{"n_head": 8, "d_mlp": 1024, "activation": "swiglu", "positions": "rope", "optimizer": "adam_hyperball", "dataset": "wikipedia_en"}
Each number is 500 + 50 x the weight over the matrix's rms, rounded and kept within 0 to 999. Layers, rows and columns count from 0. Numbers have three digits each.

# up: layer 5 MLP up, 1024x512, rms 0.0436, rows 862-928, columns 0-63
# down: layer 5 MLP down (transposed), 1024x512, rms 0.0435, rows 862-928, columns 0-63
# gate: layer 5 MLP gate, 1024x512, rms 0.0436, rows 863-928, columns 0-63
up862:512480487504480592513529620495515615473568574498538465525574523465507524415479459466467437449433550532533500460508497511423481510507485488549662476577498493507506474499551515518464574442475410
down862:530519575559484456443466573443433481492513556525526462455543497528563501499474530553474504528440460430567582596491563575503598481432552485556469480518493438443574444462551505549454612497474485
gate863:466653463418460510487511555548411508490395461565563528431535492526541445469485429516488527407469487539553425418511517522505555539474523424535459547575434490515503458492450408465512487534536594
up863:491466539491508478416497499488418466483514528492562396545513452470478544403472518508582510510573499491463471447499430534577451539518496437467503557508485514567444561509474532558466454562485508
down863:460583453478517575485460453517471471512525565455522529587556569546433462527441427558573484490497562564418623581472496534507560516505436432564525495481490467506438546557495460466520548488457475
gate864:515416496517516524514484479537460483437496464498531484534558445465523533396503516529529501521417541503406485483445451367551415491435482563549514505480497429473543537470582450533546429486551528
up864:482416488502445493499472382538486532476458628465425563539432452607495590470499477535457559533491485406410573546500493496533482529520466542473455476580444516554485579472505503448487608547431510
down864:530502535410461484520466503506479545533423507514506548560411500487472493502430523500444507394515514442502565470483491453520490502450500564469452524455467518521558462466464576562430490582528485
gate865:441496503522377448476506458557465645412472514526482575569449541482445394499538501462442550496535447498507505518557528455499472455594496527543517560505479494515409433513507471491628460457504518
up865:543527414537567515610501520465427496453406517434464514459502531523464498459420551570499456426496505528570474548563458441560474530503423533540529464573560445522560451483395502412524465400459443
down865:412542500626480512625474494504441552457540449492611503452579538446492556446563514462487528550567502532490612504489558537533541556490522504432494452475416539479483456429347550441528501460445499
gate866:499497459574573475525516530472490505489449559547439412511600517517442497509482392495544489484442425564507535497548507516452335498482527559454510512528456580516572617493533484460513560559520435
up866:449609443575459480595516478489538560480466525527424573515544474519459462656526555494513472394457476444454459608463544496422531465517561514498437562486537364434634542446486529507489515500556517
down866:541546488581526532495525578358612512513392442470533504529480525478548522575538453524522476529537614482514484544416400466477487439507571424487421522474543509529492556503491524499569560524484548
gate867:545535506469401515580475497474517467553348534464426584501544528403613488441435523437475523441404472551490533525542491495538425479454550517417485452472428485468481541555592499465518487512428509
up867:414533517392501476529516534464498520549573388487453501507506563488512502477438550552564476447492446454567495507486553510481522565626467447542547418461538587502520443430453501458466528484556439
down867:480506565463476493479533552485475548507528565571477416511390456522483517496477514542449540550407541497438389553505411539422493478429414473635530514487571527463433565538525599489524471564560568
gate868:470441489437418435598455536409530501552511524521500403483472544562494417465503521461431577531601415476544467445522423547574513436497497511535521525503397503505519498497523546398421495544496465
up868:499444467470479545523499475377538569551464502430544532472495519490454479495569639511581530583559543565456462586410516574552502461491513474508444596488447483497553493516480420519342396493404467
down868:484435561426541543477553521504467605597456496508619482455498514491599530495642561456561485440426532609441495528483548512517559533535508490425464440488549503551484536568543521526543378403393616
gate869:467473499501504512397478487556434482536549468531401535475475505464482483464623431512447452513493439496500515431522575554542476407370462431575624510567465457409594528395504423492406454461481566
up869:461541581475480492554552406506556544545558473500453462515501502436527497422550473463482512473555492566564498451488554545564411394507452446443530448495441501499526502500454565553509512558549530
down869:496442481532478454500485534442434585533492492549563528521468549474483487557487598542492526546557489572408597360619490605511456486492493402421464526460511465494490495389520587530461568489421509
gate870:568466472528512521530425471485420556601455451486508481518562612505648483575543490550453561449498425484495533510522453522481453491489590475505471529553547518520570552536446544564635481411573516
up870:471453455451449506505497577477553481489494489468480510517520471498541541567442479477479561447503562450577567485494510658547450515436496389512386492570469549526650519479528562519502465463489475
down870:599427491551503498485515517593529540452469428477568538532548513527541491425482519397473393484475560468452449514463525440512434611526505537523490499549516556523493467488499482485495510458375470
gate871:526591467441492502471554490460484533513544582520550411587583580555523459532603494484450554557554522611630473464536588493506524421573559546550551457427540521532591648426486531454472527443470485
up871:450465519471512468537504554530458575455497448436480432511584503436469410472454541603518563543399575536399570528472473545548432537423468601542480519523500451469464464519568520419486569440435490
down871:530438496443512487467471560497508382521495485452449570482543503431572442520480436436480481542465650494510536427475464500509594492472411518485495437502511588525509558499514411483553491520472423
gate872:529578527362583482467469505452557531410397594473467491429440572358516477493535447485512603489441400481448468415557506512556455418560576494495596444603637468512526483557540467541485459502457434
up872:564491519476538542450548452502488490495469493443519601467502598452506611429493505557429542538560546460539401481478514415563525436481536632529532510564554415538507548546527453557510502525475499
down872:387475547503540482540369527514531467371381489557542562572638545450503368426564506403580559458493482495589429505595487527506564472473548493473552518537510461468522591504577441538486492497442542
gate873:477503494440509503535492511465561552569424478493514586422454417432512456554548490505454534482490499525547518518548455363442494555495528441417523567561425517418474506499482474481505573440431487
up873:504599495541444449549570417466495470534519571451527565544509503422539597481541503574430553449483505503520429499515520480477522451575432454437467507466491496498484458555497550580539506529409489
down873:490437528460427489496430506500463491485547461600457455471535535583516556554542489546531505435571455459513519599484529504428556534596617510550418492552473543512558439543438460395463640514504519
gate874:442533517572441547484510566503457544553491540516549546605548446545608489498543507546466510480467473517454471451469425585492436484403551483446520396573564534435558529440434462428452480429503543
up874:489475608537529406448516528504521487454493537457571557469488532488504582524526438447542588512511458511376498573516388531562479476573523505457487586519523422444458517432508495410461453523495426
down874:504554516521487568485556527490592369491477590500511476523501473515443429518580514567526460545487462542460481570528458499432560538512484409433542587421500471559506443452518566494437529442391443
gate875:508524471543527464534420464485481470515410512479432483507581571471489477480557528505569541476514482482466497464563548535523461470595500582623481482548500530483485531561523460490535491486567379
up875:532483487443521532417544546440442562522482572516577488485428610466542529427492552569395431493460414507556551393537474435509419513440438489560539539527500428577438528526500516444524439570483604
down875:473550464454475472472488446537446462471570458449555525528510561458517487494475529493383514502543476449444543271488525574451428463509463564524517476490496471440512519493442512533496480491511459
gate876:455557431466596584479478492570472497565528533458525495561529522490642532503470410434564504516506468478456540435609489462583513514441482551506435528550582522510552479442500495519497488561621456
up876:462485555475554524605541444509519515527482426472562468521569509563472480555474406463464501462467554594548549508440515443498546554447463464471428477460521512469536537558496529530450556497454421
down876:502543581591525443512521436526551503564463475540549509506489546490544490556396452476523501483482464543481461401518440492416484564513484444500530468591542627580576483535606502512538415482500437
gate877:521535496504469491497508541525470483516542497485470431488564556550549561480552507493471509506498473458445514557429456410516517524548462607533527490556534577445424450455564506486564470547504489
up877:482483528443460398485508420541516479398569534482488426572500440385597455613512505453455500586519469549471481413537488526466568497513470396527433519495521426434499395560472515487524487388448524
down877:515500576410539475499545574516502385500482513451494476534486537477548547506474531377486533454511541459502532612512471521482498574440462510532492477586541499564422483498496588528573473489439443
gate878:577501499500557457495476467397536441471441502578532587584552577416546462478579491440551473424542489519447395458564451521506558466547461467606494531566442599519573441455547461484441422561525553
up878:518552489483544466469496529489491529406542436445472447564531476529510572422478503478443653556478457531524533425417478505468571530402591561461417502468423559507561478528593557495575497465454408
down878:481512568585431534524457402536398399494496516481591514479519530499606591508408448464513460445566453515561517546527550550563533539449448507570484571606445517476529510545524434516526551400566527
gate879:603504538492416488451439441485382436392487471497499549552481537432423494445496454431493498559533497470532404481579434490503514481536503455520550472462521392491594386487494450524488576443530522
up879:497412397419543489493612477446484567480523543505433500540475505474519542560458523523478620396461455438547455426493583554500471536447401386553412456495566515508454489465412530500537490554478488
down879:461459422486536506441525449526554479457502555531484460617419556535408535445497564503470581352539510414457488408549486434526468446505432443560522492522447493426467483497501583516508387492575451
gate880:523506529504534423469420428525343489496500566487490385565571513469444507512529538448541502389534531492473484524479545458522442478504437572572480570473464507376508537423479447502509499509496566
up880:585436524560592488500473497532517506556473507514589487454538507522507476489501507521522436519576515457513539383462488482515452593430524541538413471497577538585504431497459532488488470601516416
down880:501525480490522571514466495511488493542462508544519504509453552587451497444558595502391551539590546501466554398503440472422443443409491519365523491460538498601479457536469445569495453457497452
gate881:504527463537502498500445644452456549520553569532454437479425515608528550445519415459439576492435446521546499517539473465545418554541547475529525529517512541457488434447412404446435440485566584
up881:483486511496504439469452508522452464464535399531462535459497356447464497530548450413547477605423498484414424486490560487467584501504418508503500552498418492466541510467467544515559522458477413
down881:515559522503525508503498581440495429544503498502495508469466539502576580479507508542447555397474484556392490460412447510488577499471562510523514518537446487509546475519429550542491484505496481
gate882:518488514516512456414462526501520515526491465543442546541528494442495464487504467541473487565389331529451493517508483497493498467512467572529489474480578571536531515440554543524494644499479548
up882:472426476524426477489553517524597477401601545539503509532501528494510527451443438458550608585463476463449399491433459499498517432520367550553484430520499508491454485508473505624472574544484467
down882:498526529419513483491509493432590410467552531525446468436489488527467568491438475461503502553474512561475464475461466521410512428656463439460422533454505500482429599509503479535570540587446538
gate883:523609522457443540536563562420449401513517595507525501378546547488536518521554430539444566496535529459494457388448503484535496575476502479548472491599497477442525520577414475426422575499507488
up883:502501435482573466403514512481564581466465515438519507407508482509472537540433488442512469525520440471451519541449490558460361482460474487501508593460521610490380516495520485552447366404511468
down883:511545569571504483514462545504524466388445534472375487461472466518471597525498502413573502581467523435413452475459477527582442507447522485587407423430565573530451517425476518539461455453424503
gate884:506385413517444438624531548422450461489412423513473468512614460530564418473511473400503565517545393485452474543559428569541365489452526493538480564556505494591512535638460506465595525549478470
up884:478425566502518487503413457474462464458538463556505513521508503452504509518511566516447427398538500365411472471384565591564556536558345459522499392515489495544471552469457484438459428519463472
down884:480524507520436485497560447459455533469564497573468504561422550508563592534486518532475613418513532497435411541457440503467528525457453531534400486510546521565491456429491521501510454501577519
gate885:491510534540511569477502488443558461499486411538542448443466494510481532534457512553603381530532566437540386493562522468436436517507500584516472457541520485476546516509538570534533489507510451
up885:575456478511483478514392525544509590513486471530551536563363556513527495444529457478480443513451502491436433467529575522405516482547486546567459461532556524459442482510548557490550462529515490
down885:480515531563503416435534483574569481582430389579501511557479514578518423467423512545486541525519510505481524514534465531514488461489530563449505513517531406497472438460595509463568508500508557
gate886:519480545531585507550559496608570519454445432477553538543472551458568453533512531541540421455602522482551582531553484476490459496581581616472445524502528466516395547591431542419506471444498500
up886:514538563562403550634455414436479473481518450440502550450517511556517459414498426526533515581527475471423490461406555527488391459504405548533474546525503509460449423443538547425591495522397478
down886:455578512451539501489548477483442551481476529370519548543449434430478507478497424495492480511517495551461479455572513473475496442505485517511466535496462466450598590595425534465436471496474488
gate887:461565556475510540468531524523431532574532568620518536484423578389589511502490438473480458463524517531447476462506474470451564443474472475593577465525496531462589472594413542600502504434526511
up887:516520428476420532517575486620526516481543508573457494544475427565476527511606514519556505442470451576550590424490552572435416449469492475485496496483489570517442407456534458461499436586508582
down887:481490445564455434585445569466533478504545423509469472478526541588590417491560465504536540480504441497554505510461435485540556430401540542504603523535505516472474603524532484547540432532532514
gate888:556477526502459502597367432533482464593467456505620584494563529418473461540484512386507502440486431443438465438493412538484402472548555666507466481527488442531497430463544463529472498461539468
up888:511592483456464546590547417550446527521436522493524469480447580450577481452532447519510434484469529404405537467490523531526523469451449543475498418619506542557411528518555508488481482493500403
down888:594456477482482557504510446503542574396391516404510495520438441545542462530490480514475426474518541436556503591438488518555519471458503477565457494474463530415514490448602446474512485406562408
gate889:508475440540454574560495526409514517409418455545602468534529411544457479394542401466422463566504491540551589429595444498465437519487507576420526433522454496490558490386552517515523493501518406
up889:538467510490534502580558466522490442450423478561451511408501519542548555544410474603523537423513538523567622479596444557513456566489496479513563485478479520466532528452481515553484484433525478
down889:492497521544531493586503509539534492417539496494488586552484535500532544499454537498500544470444514498510481548530496406512431513471431496520471518462560460534471466422475511533506452452462527
gate890:535383513446471598504524583555489494509533533500505481455539479469505485497526444556522440513529507447541542427419517432515497525457470482458502462602556612492567511498555561519568540513486526
up890:434433585408409460562569565506490554501514475505533542495462449469504503437523486567413542530582402565503528419488572538597610531547427503464554487520483545549539413519408464441570455451388456
down890:401528604554466421526415600477487494464541482490462444515462413499544495405585445525543466515535560428475465490487526432665559504554591497459511518469492543485421458480482457596448459525433570
gate891:588559539545462563563574482437486499447449402584548556427463450451495474538534516481485518476478369537577526483508501515478597477386445512522510473589574477476463469438589501489510446616625456
up891:552513568504517577426528497397504526502454481444467500388548531471465568470465529554396512547600494499569502493512478523473520483426439535522498474479438522499406480509609516442408525507427469
down891:539460566599480471432550493532609511532438500404524420585462510494493517446487521506503508414540522473498469573565580521514477515488530515483478571491549472392484477579514444580487538506511596
gate892:516501492515493381539403545465431497516520451484526490544561483584472568561581472617444608474521460558584468493401419496591505560402471481547513518571512534533581477503461390569513476487433531
up892:423477414522396481531598476442499482455593540485529486519511501489424420456468449434485469454442523517489442471563518528540413452507457488530545569470526436533537493547564604580404475506470508
down892:398374496516480441508438515482413550584451508474512482550593511400425480531503477416518545508441447520538505370508638444542515439442508476563490513499488472563500541586547535521530557541515542
gate893:507521537515561537495399541486496514544479505573499457506478528509590481601478444604464467487446376398464491420575506506470519508441537569573552557562510490474551450529526533487448533492531546
up893:466531436551403525534492473532472435560498400496434568414474584481459493529527506507505533593556543486468453456446453440535418514462536533556497478467445517495513490410480494441536493463467523
down893:527498503579435562503549489453475468590541583574500400496560518518533432564543453454597540518465514613460474481506534438502477433520486543429485371463487587430460482507423375406543529533518517
gate894:543470521521517524523519509506445587523452447532516483592564521512533514432501468487501544525488530535525516484506474539419530543502506511591491522493421531509474527431471506416465508467582482
up894:510472477514449432488439404554499444502555507476500548472448506491543506444485428519489480499537459507464554548392561476498510480544507486496461493452512538492470529495463509547521537562441534
down894:521485480497581480475574475487506466482460551510501452490430477488480488571524490558472455579510535499508506557592527497523509548525531493501481520447565526507469532524529493519441521497551470
gate895:459440549592605576509483372506440477483491508528515490452487593510633452487515492521517532412413478525441441463501443522428502471552343396522543504513506526463492534474526530516476529551536609
up895:556629493508565577493559557401522517569450440504538413433514411531470458577554517556484502466536556466502440440458477531579538473464533508515528436541471570528516561497349453534486564544490470
down895:495424557474515478507548534528500602447487533562502505504546412468503492449483490509577493522540591522488473480440466511508499507477573575521446623533548556532456473525503511472411538531523443
gate896:626450437550557453544468529518390441476431527588536506453574495462520541510463472449410471500533451532479563476542475513459534566535450542524454535508505397500451446506437518476521477459512449
up896:637482437557513477443522475527474519555464518483485589577527440531513477501454500482518453410505496559508443448517554566565459512473440447563389498473432464463454515475550413464520448508544437
down896:457520574500560480480552486554520518399501592471519480581484478502559490453501624492502544561450530488522475505473548523576501504478554458568514529391482501512459393484598463501473493479550582
gate897:454411586497534625539523485424432470535498515420478444427472557501446482432518423502406455502494446499441441553465460461576537410462477447510472490484523483522561592501512505464448562490492423
up897:487475515433457450469507545444551443578443506526560484457588468511541526457418516485540453523612449403544520476501475526467466595511523501476523444583450468586445521457403502632483470542462480
down897:550472483480524442468625520542570511408539531565552560469439574456538406513463630445531588470563541382510545494529513522480509500509541554493519569466438429466481573447462471494641513503427536
gate898:584514506521471381493474502504515506470556417551453519568512524513598457491513465469540529427504461469453500423590564448498535508516388398544587459491543555434556478521394519536574532460497473
up898:479531487540488461559379487441529418465441472531551529439464429547468512516543642424488477462553452493543470521461538400537491535577578516471519547532391449473598465482606548487462499522626531
down898:474533445464444516480550487454547547477513466528492568500466565543453468547546529533457462446465522487489389409543573449506533527587429517509536503427465489452540383435567510495588406499563476
gate899:467409402433504427435472551399540518560485480507511594525529483590459463505490483552493441508422520446562370359512512504470574551426474390528543455538519462486501524534520447578476572496514556
up899:452520516538525539487518415477526418487499511549458506546470546522473489544513620457531487500462507572415418469509606472423480529517450451534517449499598559580462539408521598475532444597543456
down899:482504448445609552564490480522512516537477483612516484501461508438535442514516460485418502513518533526578488491495535539429458513567433584617520549517498547516570453487532534504463631589479519
gate900:515494399526499563571469493459452476478445491471567480374432445455505561568544409553517481570523497535505484432526570457480452523547496519542496472436470542489424481454552456484484545490521484
up900:501474557514562497404548480476474450508519457432386479488491475484429508499485477540607408507559477633505453515465472524556527579536462462554534523479519484472575449459568516521460543536532465
down900:534437555489428557489518531588554407505460489452443563589557528554538557389550574551425498472498489555528520451548448548470422484435396455460520499543551569557498465495492496514545443494504466
gate901:617552471540400439544451503432486464479519459598549502590620550465478498498478520590458498548499393510383515492504531487513496463467409501560461504535532431447526520482604511509497507574539443
up901:446438496612583561487527371487510513537456468471456455463524505519512463528437534414504417444478509447456482487534476487450366617456467498438530555534497492492518548555517551419596450570567562
down901:484411386573446487574549533441466439516507395508674482419436582457417547541443509507497569469545560504469438466524497585484507496460572530451490542522611540485485535466512434434479460575509467
gate902:479529465530518513446469472471531467493394505475510502545545586573570521482503512425494541457511509517471450457492500507418492555390548473520576443470533411463580461556460417483520550520547539
up902:458487553475425496427556482485415420540502471530467536493571449494530494478429487569497508546466545509535575539443447546448470545376451554562485491516542513467384549403519493424435454395497477
down902:470493535575449507432481554481580566422503491543456448538506404397498552461435514531576389524474516533575450516555501456487544486446392489524482566565557511515497487495523418489545505460575565
gate903:491581520580553401480424525541460477432548417560545530379487440540421428647473404489464473491452483455480451532479466501511534536446558437523402486421524435433591502506543477505494478455548522
up903:493465649536398439456471627546528353443520499450418462492529501467475533491484445470446491511510493539401502521525507504475563460610518589549441519547444533430493472518516575558545562533463477
down903:519514474495559510497477543526365484541493567466603534542535558516483460462567478487535516536489514448420550516495519424486478568477541513641441431424501483487407542497496423511530504552515611
gate904:521481445464547454526539498440521504529514501556534518507399481455625555398539409475497499483535412456567503524488534479426523641460501442480546467435479504460521505623520543447478505519536477
up904:471457498433433481492413512504531558622457524570537473514476511438564517454485464533451595513521522502485564451536536565455514530441480503493523487549536496543574513555516496485472521560470446
down904:526428452413473481579515473474460627528450584534470491463472533481558525565536526463462497438483464549496418485492422578459516417532514506530562492417511520522497549444581478533441503485517457
gate905:543522432420484461574464485460438537506484525470481398478474523536482560537545486520445513410492490532502504488514527488522416435525528452496545456483544533580531505493492413501522450454467582
up905:418600577492546507485504495402540532528391480436520509445513392515521580554567542476536483420556502385472514540479513547496512535416472503541496511525517521524496469562479578549497448496482489
down905:567554518530504501471520446562481564535463547496374450429504509596446568554501469509510495523575387402476500491472470413483435531472503480553537511489530441496451473519472470503469526542490482
gate906:485592497504477500514596467533493574530433507500415475487466495468533462420467433528470469503477520504536396402533445388471576497501434497507561451516474426520500473443445424506548557575494514
up906:470538399538450575625499521572518577476482524481522578536462449560482472516447510418497408492617584540487479498466582451583529453411542595464432627451541419544533433477491475422477531543497469
down906:411543465526494542453490535526587572404568449518527581525481412464500511503467539473491532471495506600483472529428529394564519581459465630432486600527437449507543512490505531539579417455511484
gate907:465431507547606483510527533439502485470582454467506508442567499446453409448574448502498489442571603543426467485438530502603507531568517508507428476447472525500505550483516623465506533533462569
up907:519552462531453555459529501453489580473514486479530466543499479496556425563466437479497559590581410537457440443557439554507539580415461540536531470577496452577439452502492520513468441587609527
down907:536556557495485389543472411468404457518491554463528504478456372498528519484613450529470581415490474468479430460506488487543527475515488580539510461509536478529406512567471556447477502485518465
gate908:509515508496531522533436488451432539535454542511501390507511529549557533535504448531494509506391376454511586426525565518433581545417538628547477445505503483437448561471563476505631414462532556
up908:490431574558495357474467493533528459558518550488568505470523495449436544469491584428502474379499495529476529586516470533509435564493513523541519642444594551402489503411607550473426481491509475
down908:532534439504522452513448489406570538533552580560510423557519558498460612492487485466505445462575449436542503512502536499486516498464491525472512566430567562491411423440504545426645476493601397
gate909:536523475494442512531545525559485563436534537492491509453545547444544524403476498475503509540444521459451552457480416563588483459514532543514566439561490542490575398436545490545495540567614507
up909:410504435448509484544548512496545539523551475519521508533461552445490540453420466546543523460497581525447566565439404469528526435551550549428459433534558560488532535540521572507618436506488460
down909:477478504487477544430519524466435556489487455481507488555493522461479539484595567429553460523501476537420577503502534480471519556476483489456473585470416577417493495534521529544440454485544558
gate910:614385540494525501503619511489436470497512519476545482560535536539467517539500454541512454452518440567564495492470515487445438542527426444487501378457523499550586529467456524494522530568503474
up910:526574525512566488446563457510528389503526479519541507543487501443442585588553482436485579488425511448553422476468522506534528440529567513472470427415484442477492480545472524508493464481483399
down910:556508497542455485491454418497501667565553529527618450481433539584536542524576496494518613571481506476554484443428598522484588518533562513377509441435446529509369490510476453516396557517515527
gate911:628561569436599535424485498508468567589457548520503556560511509603576483471582417506520577521509570555597547529523590482447441516534498543494469450487465556536493517468524519467544573449473469
up911:468630490526455603496636537426434504411434560601547520458543565445562472540442415520475503531533518490546453533493510572553468533509466599547426402531424437569440542488527575508410548509610536
down911:437452446540560486465562465520490538598497511497388532582539557494550618483538501535501496442433547452531517307535489533549495598533514518441429375457481439593522521565458521533556460583496447
gate912:502515573428581460508500509515486465525453528401481476455524442465553458435522492496532518556559438522518418494458542495482471446471399578532543457489477468419455512510448609546492498534496508
up912:507520496432562403443457565510527431471499456494487502476483458523503562539499541540546498567524501428505423517476484516451493575526519512577455466491515469564510337484499570533463500484493382
down912:588579472518557463489556634540426533500418458422576543589465502468488553478558488394616528612478521557468568436558572554476495428495431422447470498464516550533524434551509529542584392461483577
gate913:517426517460525451505474532493431530419576512569496507549537495423543493594509451506622461500526526398394485437541463428499457510523519487498527569500563468444557438501444447545578463400427485
up913:465544497461500518501485471424483480518540525480499439475594468547523362477512485459520511552466462498499547543587501511468501474470509583461530462475514483471544460421466401567568431563536526
down913:444432528463546557464496528454564537462533446431492471495538480481381541520588487498605461425470447507468549401518462538491487548491562546512421562491546474550457536469456533534474445437468408
gate914:424481494466528500514479508529513433524446499436515570456568481468552475483625416426453583426501445510490402468526541462432497561563429512477457518504550395488577517530418534523493440448488598
up914:492476434541374542444473591598491537421523502479346528563521507429506525488548411512498565496495472498503521449543521583500487536539516478497534462578435475465518429482488508505555458532510507
down914:435487468581487513481460596432455541421439520455560573509462400492521522483504487437545557550508538506599502471546556532453528425505456499424479409493541526387539553565486538534502544517537535
gate915:526593503488542471434413519469492463476413497547547506482530503486429522654535489397454513522523460510468550531525428559530459580531527542533594483453454544454471462521530501476519565577575512
up915:502515549444527426604453574595412483483497530398583556461486518440534591532541486470453507475502520493494454447456502499427539489509487481486509506459465396505483420457446474473535553615399497
down915:494547537501463430537487465504511587568542410544463426573466478488546483502527496559542422526496440466582506560489514531611506466473506452460594533533500557454513558473468419461467410465431525
gate916:465517490540450540442541633547505468505487483539496606517467516501422574544533519517547456569495465513553423512526430415460513418523591475538592512488527501525431480501424545504492479509554518
up916:496461602429503454443449540535457491549555585484539429419500438418607475426491415544426511476510527472529468381436542578507530492449558475549552442619522557485552521551468459519504455530589466
down916:512485537502549490508511500522484387522511556415542517506558437493445453509495464559497466570487488563516536542456493455512528469517557519470493515541420476426508460497443526511488537566470497
gate917:596525516468545505429442461517527479500436513546452538574506512512543491398516547495467549471493534429511532554547534584519491450457476420465482456586537484554497446555492497465517498482557508
up917:513553519440540518511487536448518495556421530575504471495435478501501532517458501523521511490496431507518514453521512441495460504499469608531566495455508525470455475459514544484479524574474570
down917:514460508475482504479463526518512443426410405544470457519515481549577486387463428455552502544459510516504523535459524495444461478519419518529488519544455477500527510498523470464490487521502508
gate918:475476506505477436465405443393491481541448526498524485523504483565510501491530462486559512530562488437516425433473552612497548453506621473539582575479426522515544524647525522447547526538504516
up918:446514510508509610485504593506451476533479453522561598428552538529490493535463500529540501480432455493530439476549579623501424539593478529476546511447545453449501539523453470598523563469527527
down918:450505533436550598457564518593565463444569548509359565536497550544518533520441501509561556443467468487535523520495594513454532470508559544484590507529546458463449433426572418536496494438524538
gate919:546514515580471453579558527433451509488487474497508523526483643482507498529512456484467480396526434517459488504445497368583451509621510514502557539531451429469433477477486539486480449446529561
up919:418538472471413471525479530530456517504517544468517451573513401579502503455556563461464565545557525490540501477495566520413489523390571502487591610585519571582445555456465452524438430550557523
down919:515419449493461373473554406412470462401453536477466546491473517467421432535522470423487580508563428470552496468509581529551560477526501495595475414564442491464457564419462496439427502408455552
gate920:569477388506505478525479441454400485513440446590565509503527580577421551517589428457485614529581460494413415527569464450453499409504437529461531449524579497526451443510410483546500549470555461
up920:467423398523458511593553512517497510507559478484546530472432584412413550527530533612500530445511451507498538555483555472520410521591482368515523517526580568415539498557541555454519351493558459
down920:512496538504572498445521466460429551567550464545472546415380480414482592461499579534485472481416532424549535405524588496568459537501573426543507539419480448466551513487582477547472462472575591
gate921:582597555436469489530443482465460427515592515556559566544509379576518390461511507486516555461411437514520465496549390535482477480476492559591527487499571497512533455499405368463556395555419508
up921:515469559433511398460503538456538510488499530546429571593440494538631512560459503527546494455521423574517533506545603479509629534499455488515455482484505521464465437454509490453527563535572575
down921:551472566540437507524573534491481594529569439427511515508490599525466569492513465489410567496498391516541487564518479472468517459513487504475508490490476522562488439442583497475557479449451481
gate922:492526526539490447452380453488461493573590561602453364499509584530526479475487511504530518602430436534409553509414489465489477503430528564559437464507400577449605483527458510332446522575491442
up922:543489489439557554499467545544456456469486505463473487524574516392594504490531605548529541502481514496438573465519380486513499481455456479517490423535499433496473510426558463465498477478442475
down922:498444583464603542501626455598443455399454461505561590587429452520516496523544490431491494418569481495487442542576364522500483550459506533508504469538491541474504470580513449540523442468365483
gate923:584494608479496443461566448450561462536487490549429442448455492484447564544469489475557481481543489414537506487496570540441436489472512555593501505511522480443517403492502536481486524561447513
up923:516578428451415440530537535444492486389534498427533502503438494572516456438537478514432488445491523487501453424457554515512518368509567531474532524469556533464509564471567423510498471506462432
down923:524476635448511459342506504444566450511423469512550536416506526540491419537458494486583569464493438538457548596569516556509518460531435512508470510554555546470556534406592490442566492409467569
gate924:522531525491472532529426483441468514498570569605421461517483427559508384523515519472366433631566516467524456410515436486502506493496442498574506508554436544468494484525519437406608495495537486
up924:454511522412595504518478508469551656517509505386511525573448395534547457491525545444524541594504512487524510488493483594487550517498422538448515513416459583479459531498467493524514439540549480
down924:439499520470635481494554556454578521470466379440562507619456541488408525422475457446537471528522406488510480487431548576521500440516594474521476526511515503480499508474476487452498477472478592
gate925:509458493417471483531537593475460488479422496566557546494514503517552537473552494528476551469469521440504384464483456628510525529378471415506492424519492572523528529498534483503538420498461531
up925:368459519507454489539496554533515534514514457580498547532459574451497494474573536577410531510383426446446540419549457452536458522468541510488512425533497507545502556524521508578547416487500484
down925:540434490520483541548541452479534500512477517575566476548519447502482555614516444477395375518484513481493443422534484496610495534543517538499466542500475499510496437528423500474536442466484525
gate926:497520495559433487479499498447450478488536457520466441486552566499527495487465503468501496572522442442473497407501513510473501519448440509563423493494544412502452556479487500462498487475451536
up926:474473473463402451542510440468559493470520533562513500525430443494477520501473521506516542507571515470558423453533445467560529475481528513571545501515483494474493519567465434430507511493517406
down926:462518459533491508511479492581426533448500528502471425568537526478510452493431550496557498591548485498496609498491473502534519460449476472557493456477474568538570595535520456416465508488533546
gate927:526478418542423454530478474457447523554522456479535528569534469447581534636478517492458466571561468474453503474497502497543525462488530553476607498597397451522498554452420544450414447445602464
up927:469463505478511397520431568445469468498484571547535511499503541550475503440469526517526490464538388483567497418448477519538520510508403492538512454472499540413390546511422573504457451448541527
down927:488556551448516491506544615417529518607476505595481508485397549526459416492535506454516582454454493520544538504519471482420573465507485513557518452496484449461531458592528527532476537533547508
gate928:529626484512403419449435467547536559460462556417469449462577521451477545504553439533510541502487439459476445445536538478525487510459482506528486459545523477469541450450475554486456491495495419
up928:464422489487509420416394561480489465480548513587517476495528399518506459529491524568570545633550483452555498524497543546457526505498504448490455491510431443530538435484493520482574445521492501
down928:506535485589583529573488479524458470494559542457520537508452545515554579516530508515540521541524419457473460439552476544503458496621523568513532507488492530477464517432528561487488429526535419